Part of a small language model's weights: 91.7M parameters.
Each number is 128 + 32 x the weight over its row's rms, rounded and kept within 0 to 255. Layers, rows and columns count from 0. Numbers have three digits each. The size before them is the row's rms in percent of the matrix's.

# layer 5 MLP up, 3072x768, rms 0.0426, rows 2195-2301, columns 0-63
095:105136126127087152075105158063135092142169154130132107059131142061110169169154085105155177166129122046157083120111144133082135076116059150125111122115145109123126108136119145165157100099167086
097:135112075136080146146125145143128155101137095072147152130096079121054111134119129143083153149144121150149139079145095110125130154169158126178118127139091151132103090147087150162148127093126121
101:173176122152128145166129099136152103090133117126072076138155187112120137089108132199106179136143141136140125098128105120176056115141143085104113185136126169148123081164144125151103118097101114
095:209117155137129110169185165136134133185044144166165134096121080140150133109175132193139042102116164155125166136117145109119089144214167096122132136136158118097127125123124152114092071105161158
093:127126136183199128080127066121115121121166140103116132080100124140135135153156153118127146149135127126141142073098155153102159157124129136153110093131154119111150143109110146110136111159078125
109:154173102068192140165114143124204086075184124127154124150152178129161099091162109127128142205081124145131109183121082109088114118100122170159137144159147131131108134150095112148146107112126132
112:150064113113091129160128141158170063125095080108137080145153137146143160161146126138115101114113164135082188109142137142114175133092204143071135087186093203111136098081138067149137126078124097
100:109185126127134110065091107120171061177126072135146131155126124093090139102107059137118137085092083070096123121058140159158123140129060082086137055138167131133155105168188140143141119094146165
100:138131116057130094070147152123111199108126118108177108101114128139136168172155136120146098090077083095161116124086140169075165029194125142103155109142131096128092073116071155061174088126103143
101:131137111114121145130211101160136153149144138159140116135118095150178136109135166136201150137131088076126133135128138125147094160147145154181112078145112083068053089157046165150120173099089111
099:142112195156182112118111118180144160155164105185189127089122109061162170102089097144124111166151121153080180148065130077181078188105150053177123105125166145142150083198172098087125156138155107
098:142163139168082118178111110188148155162139070212175084201089154135151130115198094092117131163124115093111151108101115044155148088116144146114155082149153088130167095127147127114098154149110113
094:114114165110086188106157089159128126134125169152121131167061111127164110153162130128165137149148080098108147119087115148134065116141192110129142113076234086137165094150151120097112128184154150
098:078130144093133116122121181086128143143147065062132138149137130157106150187134185124075103112085064093160121135101131160115080129128112092103115123161103131129052130175113130149112136143174139
105:084108084190137130141171158128124144153139079110184097181080180180161090069102117035128080158069155117115110142092148124094157137092122137196122101097162148108084144167145143128133138156130123
099:079142148107122140164129075141066110066113126214088162118086140146166173125163164145178140102125170138112160115067130137142153151099111176094082158152146201087125141160095105126066116100141169
103:141111174142088163158114125146203146108096152148104082137146136126082136168096118126128140145103218159092100149170108127118121128137143123109117107135099154092138127208160112112130141172162144
104:123106096135134130173205130147140084085102101147171116122128073061094132242113140128123149114096157098163111173178070121058074090132098168118240153107111151100155132140115132136148091134110094
099:103130136185097135120100186150127161096103153145154124100087146133155139141116119134104103108116144166142092124096108124130115133147127133148127130130128100103151202178132082122124189115147140
098:165095101099122130083067108077122107130133114111082062171100119064105093153109143154182081166148149165102108122190103123092132133116122116137137108109125167149135091084144140138082135129046111
097:115121162204150153116116101177194180134183092138140126100116070122095102069140166134148060130108087171121165168142172144112139071123151245151137130121150184140134119112167104181122074132076147
100:079164156164135168150168115102127083142096131153146110127096146112121118134164127097140130074103156132128098150112121178134086105057123132120173163184137102098136094113089118151150139193151151
104:155094074136115176129127091107122139118153124140171154131125111191144092193137098144125120133075115090139155154073137113104186136093160206093147107180103096138149095121083129166148090181158110
099:116134092083151109150149172170167106083133112163098117106126164163138101098151123177105138071115127140109105118181101151135147118127104150109121158151148100145108141130196091156175158129104157
101:128098136121162079117114104103122155173161131137124133147129187151155178175145129063144155156110124104145109148184118163165124128177124183159120173109125053103123140183082145122053072146159062
100:159133080085148165088136110114125139117106162113108135114175156108171104167143126141118120141110185113107149196084130124137078142121127146089131178097127130155100054116125242104159119087093166
096:153131140112092112166143133189143119041104136175135110096117134134116096182170156185105125113137065098135094139149098144043160165093133108135117137108177152117180103127144106117074118074097134
100:078183120139090133150128107169130126120163083105117115090102068131122146105142102166172068161085105123141109127146218118122097169144082199127223143144164105135121109144148159148058111161132111
100:130116178176115125114154151104195141140179169144123137177122088145160096145193155194157147156119116082123130162125127105183102093159162055077160119142081094133178111158156175103151043180123078
099:135166168120135110125118167150158108144069091121074134124113126093118149113054110108136219154204085118150102147157122138101160133112145147136147069095138144155108116112081164138089122144085116
102:038097132206135119160141099080080111172146134157156117167132149083117058135180176102162086121065123093057111154104129124185128166175006124077120144123112124096102112162142126132162076131123113
100:126074111138174142121102122193085114115130149091144065152094138114172164105126156171056159148146152153160107131129119113122129123174140130101096096104130087157105085111157103119214130101128088
095:147154090150111109150111091140112158167118135206124071090127079155121060095183151090124161087124118178134112142120123094129196093121119051123126171137128111062119130097127043074096155130149137
098:088123109116105189077104121156129099097171157107113146127093116136088132096143097123164094139123122108101096132133144107127174118172176137132137115100104190138182118113172140159170146181161126
098:110143124091215141162157127086152137128141144133128119134128129103071141164136049105118119148121116137168153116107137168117158170086137143111143161154059114121153146129127126144117135118125109
100:121128145081117134112137133127101181112069097104077140125125059127087090135129111056105104168158130126111103104101135116130129131156151096136186153094124104140089160102147143115076159137110168
104:062150106144194132145144096087062172146087104138162110149138158135169141073171142086103087080094116139141099151120178154108101166127110105080183101127104070059144188107091139137126139152173169
101:188164131119125213152151158102112159186109087089121159165153131192062158103187129080178142078152124121117094114075148073087131141115124145103067127117085133150138100114103063137136135099135122
104:148123107089175114107106200123150162170121097095132154107150129121084084184095156123149129074115184102187193138115096077157034129158143127111200103114115091102102140112164116161064172136181128
105:136145140150033139133169106076081105132123167117147114084081180112145085152148152124122106080146139124083122143149118135189132139178109174172192128119088097111170079166079180140130154134149122
106:053126103141119174111105147114088094112104120107140081123100127148141082130144167092161174164119139139115142114148112179079159111125106152134142133136169097135125110143146132131143140154178157
093:145106174115133122145088126137129134111070144130108068076151178135046163174162117138115141093086109102126070128099116161128150136100123161186108161110097153088120166164093155140103143138115089
102:082154077130151151136141116086139120150139133099096125123118103094104143153121085177120145151119102132063199127167104128080139135133126187107118107107148121128118064125108106144183163115144147
104:147111093116105129097071104144126099115059100143168114142123084129106091093225134100130106159146114161160107162057171090122154117136158139190131111124121138172141125092164140154121162075096171
101:180131107129122164111096083120161182153154123134138127131130094104119101193133103126112128123130171117110108140148099136099132184164152157073142165037122124103146121162099161113146118102102131
105:157123114146136092231074127187177147187157097123147133134134164162118155134102120103091150180146194111130155162070088173153132132183193197165096155152163105125117112100117159152141104143117101
099:169113119140065162162144165092162126111150081071087193136166200110143124109097091159109162156138105100135118136199166072201179153145120115092148202113153130117130155078201082155159161141091135
096:065133088084120194116131172089108137110090112112095084144115139105157113102193130083135161099135121160135082173139098070138195112155132148075102145143165152052125071141053149080159157129108113
095:149132130097151046119173054119130071102193100160082088146128059082111119104139109144113095114087174142143105149107170105147116125110096122126129114130171175114111130180140067105153152120145140
104:124190188139197150135174200168090133077096132116181174105096149095108111150109155107078151114102113155140121117125119157111145108124108090184160115041125137163136101100120157148151150180171116
101:104165123125149161142180137142139087146099154181123155118081124137141094191038107110156116137109113117214147195116123164096179136084115119161136126117089073150100076111105127112073105109148213
106:113086065142144099174101138117069143109105130071097161109189067134111177167149152107077111107149148085140153123169078148094126155103130039174151184121082118118177136137118155114096126133129134
105:117147093165149156085091127133153129101177187122176130131173094112113125133103190138180177164067132169151166089138139123117176172120133174135123134138144132092123095082158175163154121092097091
097:163208121194170128191104102118133093171162132119105118118102125115094171161148079140175099113121157121165133077130120090093091093076144148133184152127084148187114141134153149165094097182108170
102:119140082187143108135082112116105146150124137166113088137093086130176094151162172123136050132137103100157117171131160131139094147072083117111108096177151194106094121110149152130185130060148073
105:088140140148166119094151102108166143142083080164123128087115084139153156168108137100140152163175171105131098168145120128128102099158112111195108087092084140135212087188183110143186161192153197
097:127135118172163163139106115105134142171129144155153126118090163134114097135144091113145130135060103124127059099117170192114200212132137147141145101105091085220106068152135098085131209115108138
096:143129058165071137155094069096128172133115094193111086162113115148126077123149138114145145120093092151152130127111121119176129129144145105157186113124149108119129140095122177132150095128155104
100:204141109056091137158164080121084081129177125098086084165142114125149124110139146089173121187098067073110080113146085154141098174104161099126133085148105119175130146130133133172118098144106142
094:133110140083131186128043137063092132154127097131112118135108116102126139168131144050068124146128046150116167127108101152153134119065165107096160148103190111126165075135145091130037145145108179
103:123124094093084190105126159143118111135132103148111132134137132139136118194070119118144146132132109113172148039128073039124106085118152141070154181111057120131084126134142172085128122132149125
099:098171161185148183108145141125151163125125076087146156141093150108178071124153129148125124138074186134134073145119086142156189144116069139089146084107170134148155179166155141080109149127123152
097:101097069093157134142127131147190122081153106143111143128147150156103143132152124145141108147137107089121173142135157113126104101099177187126101084100128094121108122128132077160147117116156110
102:065110094117083119220181172082104109156154141114114137164089198120148163145062131127152154119124111164150180131138096104123171138116142077085134096128120152118090158177136130139075172199154180
100:140093146164121134176111082121144188166135156175123139126082116186144147136179140091130124118098085102151136118137144192155188194190131139120113128128140141168166076146140102094156121080128057
099:139115129186043134162086138107078084167155103158070132128123139133170083098058162160105154118179096143145167128106133133152133160169152109127107161121104121095184024202117138123166148134151145
097:113172157128085096138117171062137151111063123075172128085088109129096148121087160117099080163167093125112126076134070171124063171085162124095119101150111119104135128158132109164112139134112101
106:154157141134121124147125099120118116105078146190120127176163091115083228088072127112144086102159160129126124096143178169149087141114138073144196158171113103110167160142169138140201095122124148
100:100069100167132176175156173105102107107106111137101117117143082159094150094076158094175151070087121112068134148079093116127166147150121177175117130160146120134076138146119137122112173135122121
105:190125142133169104116098123203121080087108079150145094091106118138160093132112094157091108097094116121130136096110160118146090140091170162099143112199160105113095165068156153184137136087152153
099:123002135159103121111133129102055154128115120158059079086072131186146141166148144108150150155114118094090050130089067113135111119055176143127090145135135113072164080134147201147157106083208192
099:104151182179081101102125170163090078163117126110142124088141124129123067132163074120170217207097080108157122120119107086109077118186138062112123075196117097161131133139129143147116161096101152
102:123141112112114098122134107167198136111133121078137178110143158072106108203158092111180133121112143170139112085079111169158171073125090068165124100102112122069141109201135174113135097103118140
103:145118100142121127153119090094123091107064122125148135168117154118175205198199090158152062121100117153145096155137114118145155086179156176150138142165105148124115143126152113186156144098117122
102:157124189138162165180137135168119135123110088101142173134173133142178148181148114082131131122176094077150183129169126132096157093130139171148150157120102084142091111115156169154134114099107079
102:147205077114121103152153069078087124126112110112072153143143088158141167074111144130184146147130100087195116186176121098167103133111132112119098082134198126103170111168150206140145117152129108
098:187143111144134175130162125124121109113107144179125114179178129094148035076070188146164160060094117131203112083086129131150120169166112114126072114090113156158162174160206109119123117092152190
098:137131078123195135215099113133179116164119135200123116174095143107124106122082131108127100148123141123148119044138124130107106189179134126129143148143102167140101149109168154122144109114151153
102:132140148101086127072170138084144093122119115070113093137128155049075114189156170091152161156156121135110109101182118136181092156150077143150129165095139180128126099052127092102169110122082116
098:122141123153128097087111108110173106148164151134098169119159135106163178134149115106137119058104082178099187121132177143147112141148176108111106160083050147086098085079181159107134156143164142
098:125130093129098145069123103088107148136149160147137196184194132117145138180135177085118045093122122121084115116061100138162102165104154116071125122086122110155158104124145149109155100105101081
098:139112138109129128124095129098105167119066134111155140158139095113097188087114079186182103160133145171114119163068149136114134130075161147133156115121136132127132116077179114130114174142096104
099:144125132128124098094086136124162111094145143130137131123115171092131138159101165163089121107184187136146090093144121169121105210156101185118168123167126151153123125117159141143129068145134173
096:103086127084090119084136124148168106064130104103100138152186143104130115172096116114120166105110168109081098098125094152136095097134063157169183163079122139172116128073139153088138141108131126
094:192092174136135182169097123147141136142135188124066153068106081099105140055121184116134097125173086177068169186093098108162085109099112148133115184149155092192119077159149122176166101123157124
097:103087155112144183119142141130154130113139165120098134111124130169101146173182123121059134140143189209135112057101185144132154189168230140170117135075107142157108115148126108139111098179150154
100:086150189135129148066178072094098151165127116126156080109069100098153131086121186125133150195104113049109082062144185121074171151119115160097150090077037068121155097171145159151111114074165143
100:160084186141158124164117130159150110155145099091136071128164102113181197179131074166160185154121119149189120073151129115091137136161181154124138154152119125118144080162093130121131073103180125
105:090107090135095148119131181163134131116174088090163078166104132140147134100133099179099098141125231145117160119094110151128144132093151100177084104123163126142169149106125167136128126157178129
094:081119137123080141107131122162125185113167142118051131180156109154095128147123107138114115122098136092129083124127088132076164189129161112172076112128095149117114112114132112075145151122076119
095:152171163155141108138105072124105096150186067164186088117134131100130131137180132108127156107112106072131142079130130110153184152172130103095129100127149137184180139151110144129133146072137087
097:094101174127133156168163186205157181150073130121072098124109144073159118156143137088128068119097169127184120165130201098167138146117140182174114164161093147085114129144095155157114110123115092
098:116139122229178172093192182180155164211180097039128136131130148133126123124136140118157153132152109104152132160126149083151138197094123143109144187123113080152112124089178177135155140158099102
094:173135119162134121095122155107154117169122097155101137155184126206110145156121143150166119182127152149168080109170075143093117093121105155140123158183148171107146103162119160127132175136125141
098:112114128135103103142124158104197176145112121084081135115088129144130093145161133097051120098164132114066104152094136157155077141141088066105158150136170159143158142175124106139130146134131099
099:094161128187121154168110206181121101168164133049120084184157109150138108117151114139122116120126146098125151117104108149094146166163109102134136059113104074126163194103116136168072126165106165
102:072155124135141144086098144143156179086162152120162185159141062091156076084152074101193142123165090148050150169197109121160140061167120112169198180159112137134169074164113167158111113118126094
106:115088090119127089136122116143099068131098089136111143139195105102135078145083103122112107120113086150120119133110132075104161054106111110104161153107149087192126144055116133134088158137172137
096:130132126091129114153164150154153221089083082072110139152127155132121174124075078114128170142100130154142174115160128140137127112142157142144047167117108107153121072184150118119171135120137084
114:060124112160051054143112175132188134103147122131123112227150159123110095186138116166113105172134109097119152143053056176048154171149150150121065065136093089099132152122079125114129084161164137
101:153091110130137122093173232128081130093113198055136125086126112107164116043082131134121135123099182105078157128135167133131099122068153111179125165147099129146101134118140134141152117143183136
098:126152092161120126055151105117189129163077149143085131141041112080106125155153099095145145137119121202101097130116104128040170174096146132170117133129140172132146137131167125161161110096181140
104:085133073125154127130110084173160074109163124111146135131141153137107134130152149084081209126066171110091184143166087083116088123108142135094159093173088172160157092145160202120092156109137145
101:139079108111161141155123147148114157093148126109145124110121117118147141103140092136108175126124101130095186104084166108092124086119105133123122167137141094147158149118170113121152101203102091
102:124143103190146109097117104093130176151135098153107096119138124164133170114158110093155129143114183178111157120126145139165139075123070171173111102102113122101194103120101177120172135116062071
096:085152103151111116128091106156099096140188124115073086069125121127172155109073185152162118139150106113164145162182159107079129127122086103124128080129140128097165127112145049111123094095108168
095:082111098147118188169144098138090154152147078129094130137092145127145120111085099137096131088107094124111157047088158149145123177139139182134134151099137130134150145159113152128057155142183131
# layer 5 MLP down (transposed), 3072x768, rms 0.0222, rows 2195-2301, columns 0-63
093:103193109102115087120095145094128094159130088116122123144154116093118120127133114108061162092185132106157129161108144105183173121123163083134158098216158188132107147128122129099102172095134124
097:137141158110121157142128129135094131142172122108146126137113139090077144100104163115132098146146116149140165141106139154107100165064118068163170129149160101136115125143171076113116152130160116
105:110109142117115175120150144176216142145115154170108114122166115164126110106117131111150158140187113124183109058130147093084176111079158068091084126112147141139123143237149104168134125075154109
091:114086132145100156110105076107161111093161123129139147111111092093145149180118113079153166105109103149163128172138135139151045099147096069140190106144077084119101114142120114129171133106071111
092:114114100095111113192168152108120127149124091134115095160129161114133120117078198151127112090145128139118147195065098146141099108096096088161142135136104162130146151152088127095147161167179183
112:112170102104114148167141075177125118095117137076140100131123147122164173156108135135101103158096121143157079129094085163154158133166101085134164187093149137143134175166082094142183093082146096
117:131099114112159105076138171098137111115098112120165076117159149093117159142125148149090037131127095114116180140163104134113090122123117137087147123151114171182153132156120085146140183158172143
100:138130127154121133122149110155141106155147139158141144108096078178171080144110116149133136155125122126135156129188154161075108130144072100137152151122090132178107145154141088127132166184173121
094:162071137076138111076139155176075120134119126113128159146183147134099148102175149116159187149151109179166132097131137118073110164055106147075149143128137122074074146104123134117075139190095146
099:167125151134182118136069153125032145131090150084125098142172141097140107133095127127123127131119133185147086093153107134076186107121169159123141111096177164142159183142131095096032172186144155
098:155120134058090108135087133162150132120104108099048134166062149119105107083118149096096132169115113145190147137105221105134144114134118162111162153142094104077095103123139104104173095126058186
098:159197100143164105121159141067113124062106152068124140073124116093095119125122066171163170105166172113169118136167184153054174190155153107123145160097070136094080080104171161162150108082145179
094:129150114127141136111113146125106081147101143144148110090103111121113113143120097095146151134090118101080184117100200179122126127110109140096182125168130101135084146058087125108155070094137143
098:176160137135137136131103132126117134136134114103206137088124142099107164181169117158189171112167200137137183122121140048120172146096099138122125097182111089134171139116117119174112166138131110
113:124028088114138158199110118138125085086055073132138115151118155127152121116122161158165148139119175113135121100132112155131089130088108101102140157175100206096167129078054104167130081136135109
100:153176172132109124169082095153144120082119125175136150121144123153200113091151185173088134089176099120162089156078161108142136071111155131152140112074075038062133134068173143125142159161097056
107:133136163123155116208179179087130118076162123100144112100127176164181157121198173094123126108141130075198109198150137164157146117136128119102089111105146142142114154120144080138121095097076130
102:132132134157180084160094174138145134099136102135181094130090154162131125103090117182084173144105143073166159092086102138196122161138102115091145187172113070129102138111181165115103121103080139
106:109095107090158147107107116151177166096154188115086165112127168127101140139118170154155219169175103107146143168118135120137118144146085140082131135164174112112092152095107214100153150126142145
100:138142117110125153139119102161104100183142170079108184114173082188130157132108126100147132100087128082137133146133178117121180075182113103197101143149170115134150151175137155115214164186133098
097:133126114099101166171147121112123068157135100134192057161130108091176170131144175113121165118181119071095152155113084102140100129140135136142161136097125119160121103127085111133125145060134128
097:148143102155056138154097151121115128106138119146124144158156186131155119122136150135112129132100185080107136160135161173155101094080112086107122208137072148117155110105128096146115063078169149
102:137130168153164163094161101110139086059114061088129100141198105131143068194115119154086100119118150130078138138092114103114161126153131144146095121114115098178082129114074076147139130167110186
097:152154160102124159107074161139111084175149110143127198135115177116157153104122143080072089146067149100183140153142150142103133097203153148149156078135116078142160127135137115137125153050145110
102:092098149168149153131159115112177155139132137148118102113158159100152126149126116107128124150130106142185168140131159142154176117123125125165066107110127170096112138072154096141142092095151159
100:146154172125134175107156110119157121212196139148147072112166113145160160056147157130093104151127105198145135115142114119156099108156154146181075129101140097111115154132113159122117158105180092
099:112173168071148148119124127087123098155073153060166119122080165116132165145129133117112129131125175142083110159158146076131077106136111065169092089112076158110153179069100166140132152114066112
097:074079121196158113083146100071126155177186120067165111054060172072152112113113095060120081074140164139119108060136087184155157142101168120100106107082126144122159119172116101178201178114116107
102:127120155138136203148102078153055135135154178155105116101149141127119145140163084112159064113145134102118117158131129085135175136093131076150127144099167172102119164148119153170079148132067164
098:122112058142112116074095159144116127144101119154154124138062176115138080148093077137085156110115112085164131134151140044089093092103158089150117091118130130144114093162160147141091151102182157
100:117140089114146118116180097156154068122137143132191091128153065089156122118059129048136104144119119114149089110115147163162145081145151128099104188099103082077154150106102133086154083087133112
098:080119148076181088108160079129091133157159090126118114099187105130105133130113136116140107151174145170107177108138139074162174067046046118143172133161137134173147022117152075131141155163086132
096:105132162137123197075142138160193114129073094103217160155139163116137133136121081175090144150151180110151193139070140147140083073156120220063121086184132158101139100127063144167215166063126094
102:055093127135142060129144134108104193186142185116147169146158144184115117124203156088167165121079118100096130158105126049021075060102145186096089127196142130120113124088134157144136091115088147
097:141125159150093169058185189158123106082189159200116114119110114137115159040140144175109131110131139141135130179188153078091108158159142157083111119104139092097104138129128129157171113082116125
100:132082152196133143146157114077169111114135121151126143157145108080086098213192125111148116142147073113119139148126141154093123099101118133171160137130156158091134094129087150121173095116123104
104:154096137134137179129149137074159123087087123155173083177152167190141139141165071101103074108069134134108122149084131151161137124056152116099179159161139098129105142124098137155114139093093156
102:149124110083146156129137081101087031177036179128183139125124135162151183135110140155135142110141109165120121174136132147163116207107134123154094187116127099081135112130205146144103122123128133
102:114109110100150057159151116156111117097157145087136094058072107117083122108132113113112152089165123139208166188144151077106152172138145158098127134173143110075165094164200103139149107149110112
104:115109164153072081122107104139120139131071132154144097160155107176065088101071124131143124120102120130108190111120168110129142147169125132091164126181122142041145086082082092114101046081109108
105:070141172145155117182146101083189123164123134113117127156142113120138152137118093137107109118186124127080179135159135052167141097141134174182109145108131154103176133143118154168110129127155163
090:151120120117172076186171160157074151130156110127132075140166100154115089106129118150096074170098146171127092141164174079098128125112115153129098120187090064137139101111089120115164108112160189
100:100109088104157127162120117151096159129184112120121117132125124153141156145096140141144138145147068104164021054177175117108093130125169119158165122109201157127137157096115131098156173088165098
104:173074132070172122096087103131164107073118109166132106112128133102064135116074125099155151138142124071128153132139125076101128103106131185141174145093119151158141167139138163173160185134088129
103:070144161114192131164145130102093105150126096130176082157133122118167083111138149159070152127095142128135119125044164098117088130102123126108149078065030118106100121122087139138094123148088122
107:115175097111161093118154143155138139147139134187058144169143148120109114078146113101163182220130097130139120141105158135168166206083122142131119138136197149108210159110156132133050099138136101
101:068087173085106166152146146110063109171147101083075137131164121060156199171125094185106181080144137154115142139091166083088136091194112130140133135113121185134097087101102136133085124153139163
099:138150131160127182140079124165122151089106110095170139111159158125084102136102095127144067159105150103119139077146145176126130158176146121149128154184159124117168146082133128180107104056060178
094:168108171169125161176126117133128130121122152126168193139130100102138164158133130154124127179160154166122098076155116110152171115109134129169111106155149142083111148133087130121157119137151127
106:143145138090136100157091195229159122085140132116105160191103119157171104145087124107156162133131122130199163136141102154075108141100116153100115129102094071150136132178107164171109097160096122
101:148108168085151142152170110151172127175137153136113098161092152109117169147119136126115113116125159139136178129136097126103099108118137056152118128151093153073125192214068153125154146099152137
109:164167135142160152152121128132138104123115139106100111112095040145070103129145144136129133141088106187117102103166152104187117139121127128158114143203111123156120100100136208118133143091124138
107:146129100153109130189165103164129130070079145146159113105088130142143177125149158104090140128150138188140180142112133146114199085098124087171103095159131117137130131174133124145111074178148105
099:123152164136120121132123116084082168163090127162129119061057142082120125084121177079064184109092137074172145115188146103107164138207125185098145148078152156147175141162097146142157148071114139
100:174152111084124098080102090070140100111125100049153138092131131123134151167083136114111145138160142119180132177151072119061136131104127134156082186132140180125094080124122085113145075155134168
107:106126157106152119081077163228112148173146170149110079153133159160118066093112081168058128148084099108136121103151170145074161151128128106118107108111136126058140088151119084179122113162118170
099:091214114116151110102127128093176098144139078189095185148105163086167121157176126145110134126114149133157124118183155132153114110108151144153157123169162136123140150154144183124106137121115152
096:147060155124191154135124089127088115106149120135125234099103153129148124106143152166077170146134094108133138058154156137131075159102141154141088171132118124099094120151181143149189167117115134
098:186068167128154097124132059144163151093126087157147178128141156149131152111143137127193118174159105142078097184131112139119153137149069115133139101102116161129106127122126128154149098139186168
093:125063137170082094098155146208111134153116222180101103086061119142150172171134098107137104077075152153132196103130099117114164088110137141160117148186118078176149169113137099105167094109100147
104:175143091077180098177121104151143163081171136121085110171088149140125177163121101068140159119172098080072122144134139151184083114136151067161102059161162118099150156056154075100141149124099093
098:118129104098140064217123108089130092073099147179150091110155146132171154128139186114151116109161114128120108113115182123125106142157163079122111111169163102141158133129191174132114120125194123
097:123120122140133119162122145156173116159101130146139099095114095089135094094071175126132147150151104112164068126174076155125078149191100130110164148168122138116140120145104132162154087086142137
100:129145125135140129109081095102118168027131091142088082123074147144070082134184223184094137096135122051096094181047141130096146140176119082157107137179104197144118167142148156128139059152095181
101:114177128068122114106093126137131168159147162131132175086107151144166135123109170125080139115114111102115109097112093119133138123134153131163141071140141147097117172076116129164140104178072124
099:071093123111173147154143169110150146181151126131174108140159109095129104134206132118155160120101141096135124107121081109119122091109147099082063111124064110078120189109143170072148074097109109
104:103181177069108135103135108136083120125136109089135141145086090164171216128101161165127081131125152183122118175155152122117115129147136159092122168118127168102090049137162095110162128138143131
108:108103137177110102148155114116201158126105126090095091130106144099148163148107123209093108051093114101143130137140164169079149095075119125207124143092098140175126164091068116142151091134100153
099:119100110097132152133078032131123152183136102131110135066172110077127118100122210108089146137119142086178088152161138137138157142112137126131101085152104080145155178101167168090139068130113097
105:126107130103127096120149108091143135058144140107132110165107088174167095166154093091119181174088105157077149079188157069110099149069103140133120128125188156160098159092104119090116095093109110
101:146168180097107152121165093126083119089124176174093167155212143093151121100085072084122119092142167162126130165093108161151173104134101111145113109183190134149093133112114167152125146134153122
096:148135124132151141141117123062114169110179116133100165164127210112137172139108087134157130096127150095138118153158136058104130083035087204122192167127133126159125178159130102115161133158152136
104:143119114111156124069167096114153087154173119109127076117112159142195121111066168124067107124123065135158124131163116184183125133131156157125107181136153100188127148102134092110102112085168104
106:158124100159142150159087196128120130087066135145118176162175127128117165052120181112141118159055093139237092177148123097116124149161130082097081104178108114180112034228170135155166147195094102
102:118103139086148155142109112097153092120077142152094075107128059127066095110144109119075172162164160094108172183177093118105082097124105127147148105105094099153200168084061133151120090049138109
104:154128101119103188157104173106156091084110103126090089126181182115121089123126158123190161061156147203121193061184141147125113126135129119132152155113080180128089134076134141139116136056156150
097:112126143201126143098130182142122138130137153109161109147087131167059117125115128116119070091168121149109084181140142127133085107142138114155168118125094197075134163114083106150083112158169184
097:125148173137127085133135063090059119144132138108140072127132132139110168040184113181135183128126117157120140157121123132039187112086091123122144166113068086126166111118116142125101172136055111
107:085113104155185088145068152044152070128165101100133137164118136120125131134091145164127168160053098105121183133111110117182114166100095116132092116116101160147127114147103104134080142090118072
098:119111089125138190121136016138094106135171103052127158127167133132156169165163150096108094143139115137178104176148175107091113113097115112134157102119152089121163139153116116196084133119126069
103:156184208120110138119122190149066116208103149145156112080106074132101160114147109138126177098161092136134129159120141096124123104089135109100161149158120102141162142168156107169161189154199146
096:145169114125143113077165116118128080175112100152107192108156108160138117062153126118078125113217128136137162116162126154134110121123141124124110167090155155116111102147122144147086079071173185
094:066101104135126135142213141070149133125132105156072104144096147118063132142112181029173071153100067135084159153087145065114088146130135115135132135117110179106213149127173088125106100094120107
098:149145124140101124193070175053135157138136130098154213110041164133159100162152135137104111136134117064129151172154149147157081118134136150155103159117144114159113169120162135179103105112094074
096:157102161157145130112134170094154155133125118106179141155128130129105164136133178090155074128135135093104159120060122206087146125128121154133196164107129125107144133140137156135133154139103145
099:136214160075137101111144110119138102136114174159099144183138119144112106134186130077159119173110068090120117180112081106124158119173108150119128133152089113097089100119086142075137112146130077
101:099127161152138141137079150133169113070138146134077096147060120144150149157070111136172107058092197118122159123109172174160170115117161146174116117147108164099137159134100111104132123137135176
102:121088191103094069104060145112121103078154124138126146192122164132080097096136121122071071113085102184145134111094108149133117134058144098126079147091130159157112174040071130122118134148125078
102:170133164102186152163137155183121122146152157151174130123145155119148120117139172114097098150106118125107187092183121126192156127083136119087087164186134123130154140160112145063115108151139161
095:128140115087126180119109079140139118118130144142088085081152111104192098149160177097105062126151133131162155156145129159083063104085102050114136113121168131125162161132064118186133096146171160
097:118153097068142150122107176109040177158128127123152175140110160101130187145144138160155075065105099097127113165173103117111103169105117116112085098153069148074063184141127105142122121130129112
098:149064130122133156113159119111101107130119180126135108158102148177121142166092088116069157117119089104128192149159151170134188120119128111067158087208111102085157144113117103115119111148193190
100:154092085136144154114133102161160070121080146129097162109108131152120124184079173172141082126102200183114177201138089080128094132107123165116136115113145099108118166118127128129141156132112115
094:122120082135155141141116134180070132112102126139143155106129118213145151078135090130106093122119127114113138168032155119068125156142162119143135172113152098141084159111147101110121127157142128
098:079166123186141162166123129121157111108116143144166126127144132134127171118202161145094148135130116102113142147154122130194119123161103135139089137175173084127146139155114143084183108135160090
093:119131169124090113139112123100084183154073127141104130095133200093083112142151175179191113107144102143126139054119105075114146174100137146111155182115169174134124126130146074154133141165113098
107:125182155105117188134105092200131115154107129094153076142108139133086113146112154189173140037115145148136137167079157127097078113085127162080085096147156125147135061117188103189127145169183102
104:164150094197067154133098140103088135075152078134135100125132071107126144148085164126119159143096097134103176137118127148125159148105129142167135163177135177056127154123160131136105098109113093
097:104099174158081067100092043125175105110123087180157123057130135150056102149145138175154094090091158102130099117054113113140122126123095160110149065113184124111156145113125086093132118097080128
118:082145181067120104053154104133162079072082100132152150132149148142135113146162181151125146204170149125137119083188132155092132095112204125117063194162079180139082130156099200114159068114108124
099:067138162130145180163052098148137119090160097122192096112093132129168127145150103124149106138133113154133107089141118181177120149016097126090208156156161120111174098116139119095072117179184123
098:099099180126167157144111131098111113133121139130167130171151137135103141113105152105159166139155161067114126109094161141161159143132069149171099069122102091167163168166069132154089068099156101
106:114106131114130111083063154094134136138135084143171098138132126150124127133129120140104119167141146095164107090156114150112070118110152098090074190114172121195134103149123146075165062144181128
100:132172157125180114129141119133073195063107125122096166139134133124136163133139119136180121157155174144198132062177105100154175113123170146142110221091177110115135162117146091082050092117148077
104:110099149130137109097096103100150181115126173164071087131142083072148143148135116149134168099179099105142127114177148122130146125140155080139200123093143122083093171152136079133182104140119177
097:104073141148143132089102083144136131126105118148108150162105176130141124182091143143104072137162155142125136126135130122154057133197111090125107146118118162152150137070111136137161138095099182
096:127113119109139148107138109110125128102141171226110191168164113120160175195117165128159109131117136165171154180135149180126074113170088118202164061152145106087105143091112082127113121078099093